Weights of a small transformer language model: no biases in attention or MLP, 9418 steps.
Each number is 50 + 10 x the weight over its row's rms, rounded and kept within 0 to 99. Layers, rows and columns count from 0. The size before them is the row's rms in percent of the matrix's.

# gate: layer 5 MLP gate, 1024x256, rms 0.0687, rows 842-858, columns 0-63
# up: layer 5 MLP up, 1024x256, rms 0.074, rows 842-857, columns 0-63
# down: layer 5 MLP down (transposed), 1024x256, rms 0.0682, rows 842-857, columns 0-63
gate842 106:29 48 57 50 40 58 35 57 73 52 41 54 53 49 44 34 47 45 58 40 42 50 39 55 36 52 54 45 62 57 32 42 45 46 61 49 51 34 62 40 49 58 49 40 34 70 54 41 46 59 55 60 55 59 42 49 50 65 64 28 42 45 60 49
up842 100:47 51 37 53 78 53 53 59 43 43 43 77 47 42 55 68 60 58 65 40 45 50 44 49 33 36 59 62 41 51 67 55 46 52 40 50 48 73 33 38 36 58 45 52 84 64 45 41 79 46 66 58 45 61 46 37 40 50 43 55 52 46 37 43
down842 104:48 58 69 51 48 44 47 54 32 57 53 65 47 46 38 59 52 30 43 49 49 53 41 38 55 60 50 63 33 52 52 59 28 66 46 31 47 70 46 38 60 52 45 59 48 42 47 56 42 42 59 67 54 38 50 50 44 43 43 49 34 28 35 59
gate843 100:70 76 37 49 62 45 60 50 56 63 52 48 54 66 39 30 64 41 41 41 50 58 46 42 42 37 58 36 44 63 60 61 49 62 35 37 47 55 60 73 49 36 57 44 44 55 46 44 45 67 53 31 43 47 40 57 57 63 46 59 63 43 52 59
up843 102:33 40 35 59 52 76 49 66 38 58 46 41 41 45 38 73 41 60 53 55 56 53 50 51 46 51 54 49 49 51 55 51 67 44 52 72 49 41 59 64 47 46 47 36 36 55 34 57 50 33 46 52 46 38 49 59 52 54 40 72 47 61 50 53
down843 110:54 47 59 43 37 64 56 60 50 57 81 64 55 33 28 51 49 49 45 56 59 46 50 49 49 48 60 66 37 50 46 61 30 54 55 52 32 45 55 47 54 46 45 36 60 19 46 47 48 64 39 60 49 36 50 52 53 39 35 48 48 41 30 49
gate844 096:66 53 48 61 54 40 56 52 63 64 42 64 47 56 49 50 32 52 45 35 64 47 45 63 48 50 73 60 54 46 47 56 46 46 67 55 57 47 31 43 70 40 48 53 39 46 51 52 52 39 47 46 44 60 31 33 54 58 73 37 48 61 49 44
up844 097:58 57 56 45 50 61 55 33 61 58 44 31 39 52 41 39 43 51 54 40 56 41 70 49 50 62 55 50 53 45 52 42 74 53 45 63 31 56 51 39 53 58 33 56 60 41 54 55 53 49 55 43 56 34 46 59 45 60 57 49 49 52 43 45
down844 101:48 42 52 44 39 42 55 47 47 51 44 47 44 46 55 48 31 44 51 56 50 49 46 35 67 50 47 31 43 70 54 59 40 54 62 46 55 43 56 65 63 44 72 48 45 38 42 45 60 56 55 50 50 43 42 50 53 51 39 53 36 39 45 55
gate845 093:37 46 50 46 64 74 59 37 48 65 72 54 50 58 57 33 60 50 47 47 62 44 68 57 61 74 49 54 47 47 48 54 45 48 45 50 48 30 49 43 57 57 62 49 31 56 39 61 49 58 52 41 37 52 62 52 51 35 56 36 65 59 34 65
up845 089:58 47 38 48 56 36 24 57 55 47 31 44 37 55 37 54 57 49 20 45 39 39 66 46 45 31 32 66 43 33 54 55 47 45 74 66 60 48 55 48 57 34 54 39 44 36 32 51 65 51 39 36 53 54 59 52 43 35 55 44 36 38 63 51
down845 089:62 44 55 44 64 51 61 64 40 51 57 58 45 46 52 52 47 67 60 36 47 53 59 50 40 36 47 40 42 45 58 62 64 52 49 31 56 44 41 52 55 44 46 46 49 44 81 39 43 58 41 41 45 50 48 34 67 38 48 47 50 33 46 47
gate846 108:59 59 57 54 41 58 55 42 62 57 49 53 57 57 55 55 56 46 48 57 58 51 41 46 41 68 32 47 62 48 43 59 51 40 46 55 58 30 57 33 31 48 50 52 45 45 65 58 56 53 50 35 34 64 70 50 43 42 63 49 43 69 53 74
up846 109:41 47 55 43 54 63 46 48 38 35 62 59 44 52 42 49 48 44 54 45 51 42 58 61 51 61 59 67 39 40 63 38 49 52 72 43 31 41 41 70 41 45 45 63 63 62 45 46 34 42 49 46 47 57 57 46 50 63 56 43 47 52 49 45
down846 106:28 44 50 53 57 57 38 47 46 53 73 64 44 33 49 52 63 33 48 54 48 48 62 68 44 52 57 68 34 46 49 40 56 65 60 54 44 57 50 58 53 38 41 57 58 42 53 56 41 54 50 57 53 51 47 31 52 51 54 33 46 71 49 37
gate847 109:60 72 43 52 32 47 72 51 63 46 53 53 59 58 39 43 50 48 69 42 56 67 68 45 53 56 45 58 47 41 57 50 43 46 38 32 47 40 44 50 46 57 42 56 56 37 47 48 60 42 48 54 37 41 50 54 53 59 36 59 64 43 56 43
up847 102:55 61 48 62 29 51 51 36 43 31 53 49 53 67 60 35 57 57 55 68 53 47 35 40 47 64 49 35 59 63 52 42 47 57 63 58 57 55 50 63 44 50 40 59 29 57 37 38 54 32 41 51 50 58 65 46 59 67 48 37 57 38 58 39
down847 102:44 37 57 38 39 30 41 54 79 57 57 50 66 51 43 32 64 51 51 69 46 47 54 52 38 71 40 52 55 42 42 53 35 41 51 34 47 46 42 49 47 46 47 42 46 56 46 63 52 33 46 52 52 62 54 55 68 37 57 37 53 47 44 61
gate848 098:53 38 41 44 39 58 57 61 29 49 53 74 43 51 64 50 39 43 46 55 62 39 52 60 39 66 53 62 48 54 51 55 42 50 46 50 62 53 54 65 58 39 52 42 36 33 40 38 55 40 46 39 52 52 27 46 56 59 47 52 50 50 52 55
up848 101:46 63 52 44 47 36 46 38 73 50 43 61 41 60 49 56 45 53 54 34 31 61 55 41 49 56 63 51 58 51 47 54 47 44 51 68 61 63 59 40 59 53 46 39 56 51 41 30 55 54 37 48 37 31 53 40 32 58 58 64 45 44 32 62
down848 103:52 57 37 64 49 49 46 50 34 44 43 63 64 44 50 59 47 41 57 55 56 60 47 46 44 32 58 55 53 38 45 49 58 54 60 59 67 50 43 52 66 53 52 57 36 74 68 62 31 50 34 49 38 48 67 40 56 58 68 58 57 39 68 35
gate849 090:56 56 43 47 52 46 69 37 52 42 52 52 45 48 53 35 52 61 49 39 39 43 39 53 45 42 54 53 49 80 49 30 59 56 62 35 51 45 50 42 50 31 51 59 36 42 43 43 57 52 50 55 44 37 53 60 40 67 55 67 53 67 50 58
up849 098:52 45 33 66 44 41 53 42 36 54 37 58 56 61 64 39 43 56 57 29 58 53 46 51 51 52 52 27 57 49 42 56 60 44 39 52 76 43 40 53 49 38 41 60 48 67 70 48 40 58 58 74 40 52 48 41 51 45 68 38 52 61 63 55
down849 095:54 62 55 47 51 57 44 51 53 51 67 56 31 42 31 53 29 60 66 50 53 53 38 33 52 40 42 58 40 57 55 44 62 54 54 46 48 54 41 44 35 41 45 45 46 44 34 57 74 48 56 61 37 57 54 60 62 57 49 62 59 62 48 50
gate850 104:52 49 48 37 53 48 47 53 72 45 45 46 48 71 70 71 50 43 44 63 40 50 64 51 55 46 55 53 51 41 36 53 52 44 43 32 49 52 67 41 53 48 46 73 46 58 22 42 48 73 63 36 38 43 64 77 49 54 64 39 47 51 64 49
up850 102:55 39 66 56 46 65 58 62 48 54 70 46 53 48 51 60 52 60 56 38 51 50 59 33 38 53 62 37 64 33 51 42 32 64 63 56 60 50 57 30 43 58 48 49 38 48 34 53 40 43 40 49 42 70 51 47 52 54 56 40 48 61 33 50
down850 102:48 69 40 54 60 48 47 80 52 36 66 50 64 32 56 63 39 47 58 44 58 50 51 35 46 39 45 43 72 51 61 57 56 48 43 55 46 50 46 60 43 48 42 56 40 57 40 57 46 51 54 48 50 36 43 46 62 60 43 57 47 47 52 58
gate851 106:34 54 47 55 54 43 42 57 35 44 51 59 49 52 62 35 55 48 30 35 59 70 58 59 50 50 56 70 52 47 49 54 38 63 44 58 63 45 58 61 45 48 55 55 37 55 58 56 40 44 56 56 52 57 44 39 47 36 29 61 53 52 52 57
up851 125:45 37 43 39 69 27 43 76 55 41 41 41 46 67 59 47 58 55 56 35 54 71 64 48 53 51 54 60 38 55 38 59 59 53 37 51 48 52 52 59 75 47 65 48 50 55 54 52 35 44 60 42 60 42 50 63 64 63 40 49 48 45 46 40
down851 097:63 43 46 36 30 34 38 45 54 41 60 48 44 56 63 48 47 50 44 49 68 59 37 49 49 65 51 45 49 53 27 85 69 45 44 57 65 52 48 56 44 39 41 31 41 56 74 48 56 56 51 48 50 49 50 52 52 37 57 55 43 60 54 48
gate852 110:51 55 55 50 70 46 32 52 50 32 63 43 63 64 53 58 38 32 44 64 43 48 41 55 37 39 42 58 55 45 46 41 63 38 43 48 43 65 56 56 64 51 36 56 63 62 51 58 39 58 57 43 27 75 48 78 43 49 60 50 46 49 53 59
up852 100:54 64 48 73 54 40 63 52 38 51 57 40 67 45 41 49 55 42 48 59 58 43 36 41 42 33 47 66 34 57 64 40 37 37 50 37 52 62 40 67 51 50 53 69 56 47 43 67 48 75 50 45 58 43 39 60 33 52 71 32 40 66 53 59
down852 095:41 49 64 39 40 44 21 52 56 49 61 62 44 51 55 41 50 57 48 52 47 61 37 52 36 49 48 67 47 59 42 33 67 52 46 53 40 39 40 36 52 55 62 57 49 57 39 68 52 38 50 57 55 47 69 65 55 39 55 45 56 28 45 55
gate853 086:48 50 47 53 43 32 46 55 45 46 40 53 43 60 72 43 43 35 62 71 62 42 54 47 45 59 49 47 49 59 49 65 33 47 61 47 42 57 38 48 54 47 38 33 49 61 57 47 66 49 66 52 59 45 71 41 60 56 46 33 45 54 52 58
up853 093:46 50 42 64 46 62 52 54 40 55 29 49 64 62 35 54 56 60 53 37 41 53 56 52 51 48 68 45 62 58 56 45 55 52 52 49 52 36 57 60 44 69 69 54 52 41 48 56 66 63 46 47 49 56 51 48 54 50 52 61 50 48 61 47
down853 092:68 49 39 47 51 70 57 42 59 55 53 58 47 34 57 51 49 51 52 42 30 53 45 53 52 40 56 54 66 41 65 47 65 44 31 58 61 51 72 33 56 42 57 62 62 37 46 40 52 58 55 45 45 50 33 50 51 50 49 45 57 45 40 52
gate854 098:42 64 53 55 45 47 51 47 59 38 60 56 67 57 38 51 44 38 51 47 61 52 65 59 47 45 50 47 32 54 54 52 68 63 57 65 50 49 52 44 56 52 54 51 23 54 57 63 63 58 59 46 46 58 67 34 48 45 58 47 60 38 68 58
up854 101:44 49 63 33 60 41 48 50 33 38 63 59 57 47 35 58 58 38 48 58 51 58 63 39 62 42 56 26 32 37 55 52 48 62 45 59 60 43 49 59 66 59 55 66 56 70 81 50 39 42 48 46 60 62 46 24 43 42 43 45 64 65 28 47
down854 098:59 39 35 57 51 47 51 60 33 40 53 43 53 57 26 52 48 58 46 51 54 47 55 38 50 47 60 60 47 47 45 46 43 43 39 52 43 49 37 55 48 60 51 47 48 70 50 43 37 49 24 50 35 47 37 49 69 30 33 47 50 55 43 49
gate855 094:41 44 48 44 45 54 44 51 55 46 53 64 45 67 53 61 41 71 43 46 51 51 59 55 65 56 66 63 29 75 54 46 48 58 38 60 44 54 39 42 32 33 58 47 54 62 51 54 39 62 36 55 35 66 55 52 45 41 58 42 39 38 52 45
up855 091:48 59 38 51 47 29 36 55 59 62 35 47 63 56 59 44 52 42 58 56 39 57 51 45 47 39 41 36 46 53 39 53 42 48 42 62 56 45 33 46 52 59 62 53 53 59 61 48 55 55 54 55 53 79 35 67 61 54 34 23 57 29 54 47
down855 094:65 41 47 36 64 60 41 62 69 54 53 69 65 50 43 51 45 61 47 58 57 47 47 37 32 43 71 52 51 47 49 57 38 55 58 49 60 46 52 58 39 43 54 46 52 57 55 62 71 45 63 46 33 57 55 66 44 70 42 54 49 47 51 68
gate856 093:41 51 44 50 41 61 44 52 42 53 42 61 41 44 39 42 46 55 56 35 49 52 39 45 52 61 22 40 53 36 35 62 71 47 48 55 52 42 47 74 46 50 31 47 47 53 51 47 61 50 52 60 51 65 42 54 60 43 51 62 53 33 49 56
up856 103:59 53 41 46 46 53 61 50 56 50 33 46 60 59 50 53 54 60 48 27 68 52 51 49 37 62 33 44 37 47 40 47 66 67 54 47 32 54 53 57 49 55 50 59 33 37 60 49 54 37 57 46 57 50 49 35 27 51 41 54 59 53 56 54
down856 100:49 62 45 62 53 30 62 67 65 40 50 63 47 41 40 37 52 63 58 28 41 55 59 47 39 46 64 52 59 57 64 73 65 63 30 74 50 47 47 50 61 51 49 48 39 39 50 49 41 65 59 41 64 49 59 62 61 34 52 54 43 56 49 52
gate857 100:50 56 35 40 52 53 59 53 65 59 59 60 26 45 57 52 51 44 48 62 67 59 49 48 36 56 51 52 45 53 57 63 55 50 55 53 46 43 36 66 41 43 63 49 51 55 58 52 37 54 60 41 53 67 75 57 33 53 51 50 49 59 38 56
up857 096:43 62 43 54 52 51 64 45 39 52 57 55 51 45 50 47 51 55 65 63 59 53 81 54 38 52 56 45 50 38 47 63 43 41 35 56 59 46 53 51 50 36 52 58 48 48 47 49 55 59 41 50 46 37 49 55 55 60 52 34 44 52 61 31
down857 097:51 51 49 61 63 47 60 39 60 27 43 58 36 43 37 50 59 62 49 63 45 40 59 47 48 37 47 32 48 62 49 44 46 66 67 41 56 35 54 48 48 29 61 64 47 53 64 66 27 43 51 50 60 46 59 52 62 49 39 62 53 60 41 50
gate858 098:55 64 46 61 61 56 58 60 60 37 63 31 39 42 63 57 46 40 51 58 63 37 47 38 51 56 61 79 59 38 57 53 47 66 41 42 66 59 39 53 54 68 59 49 37 57 58 47 44 54 64 51 48 49 63 56 56 46 51 41 50 50 60 38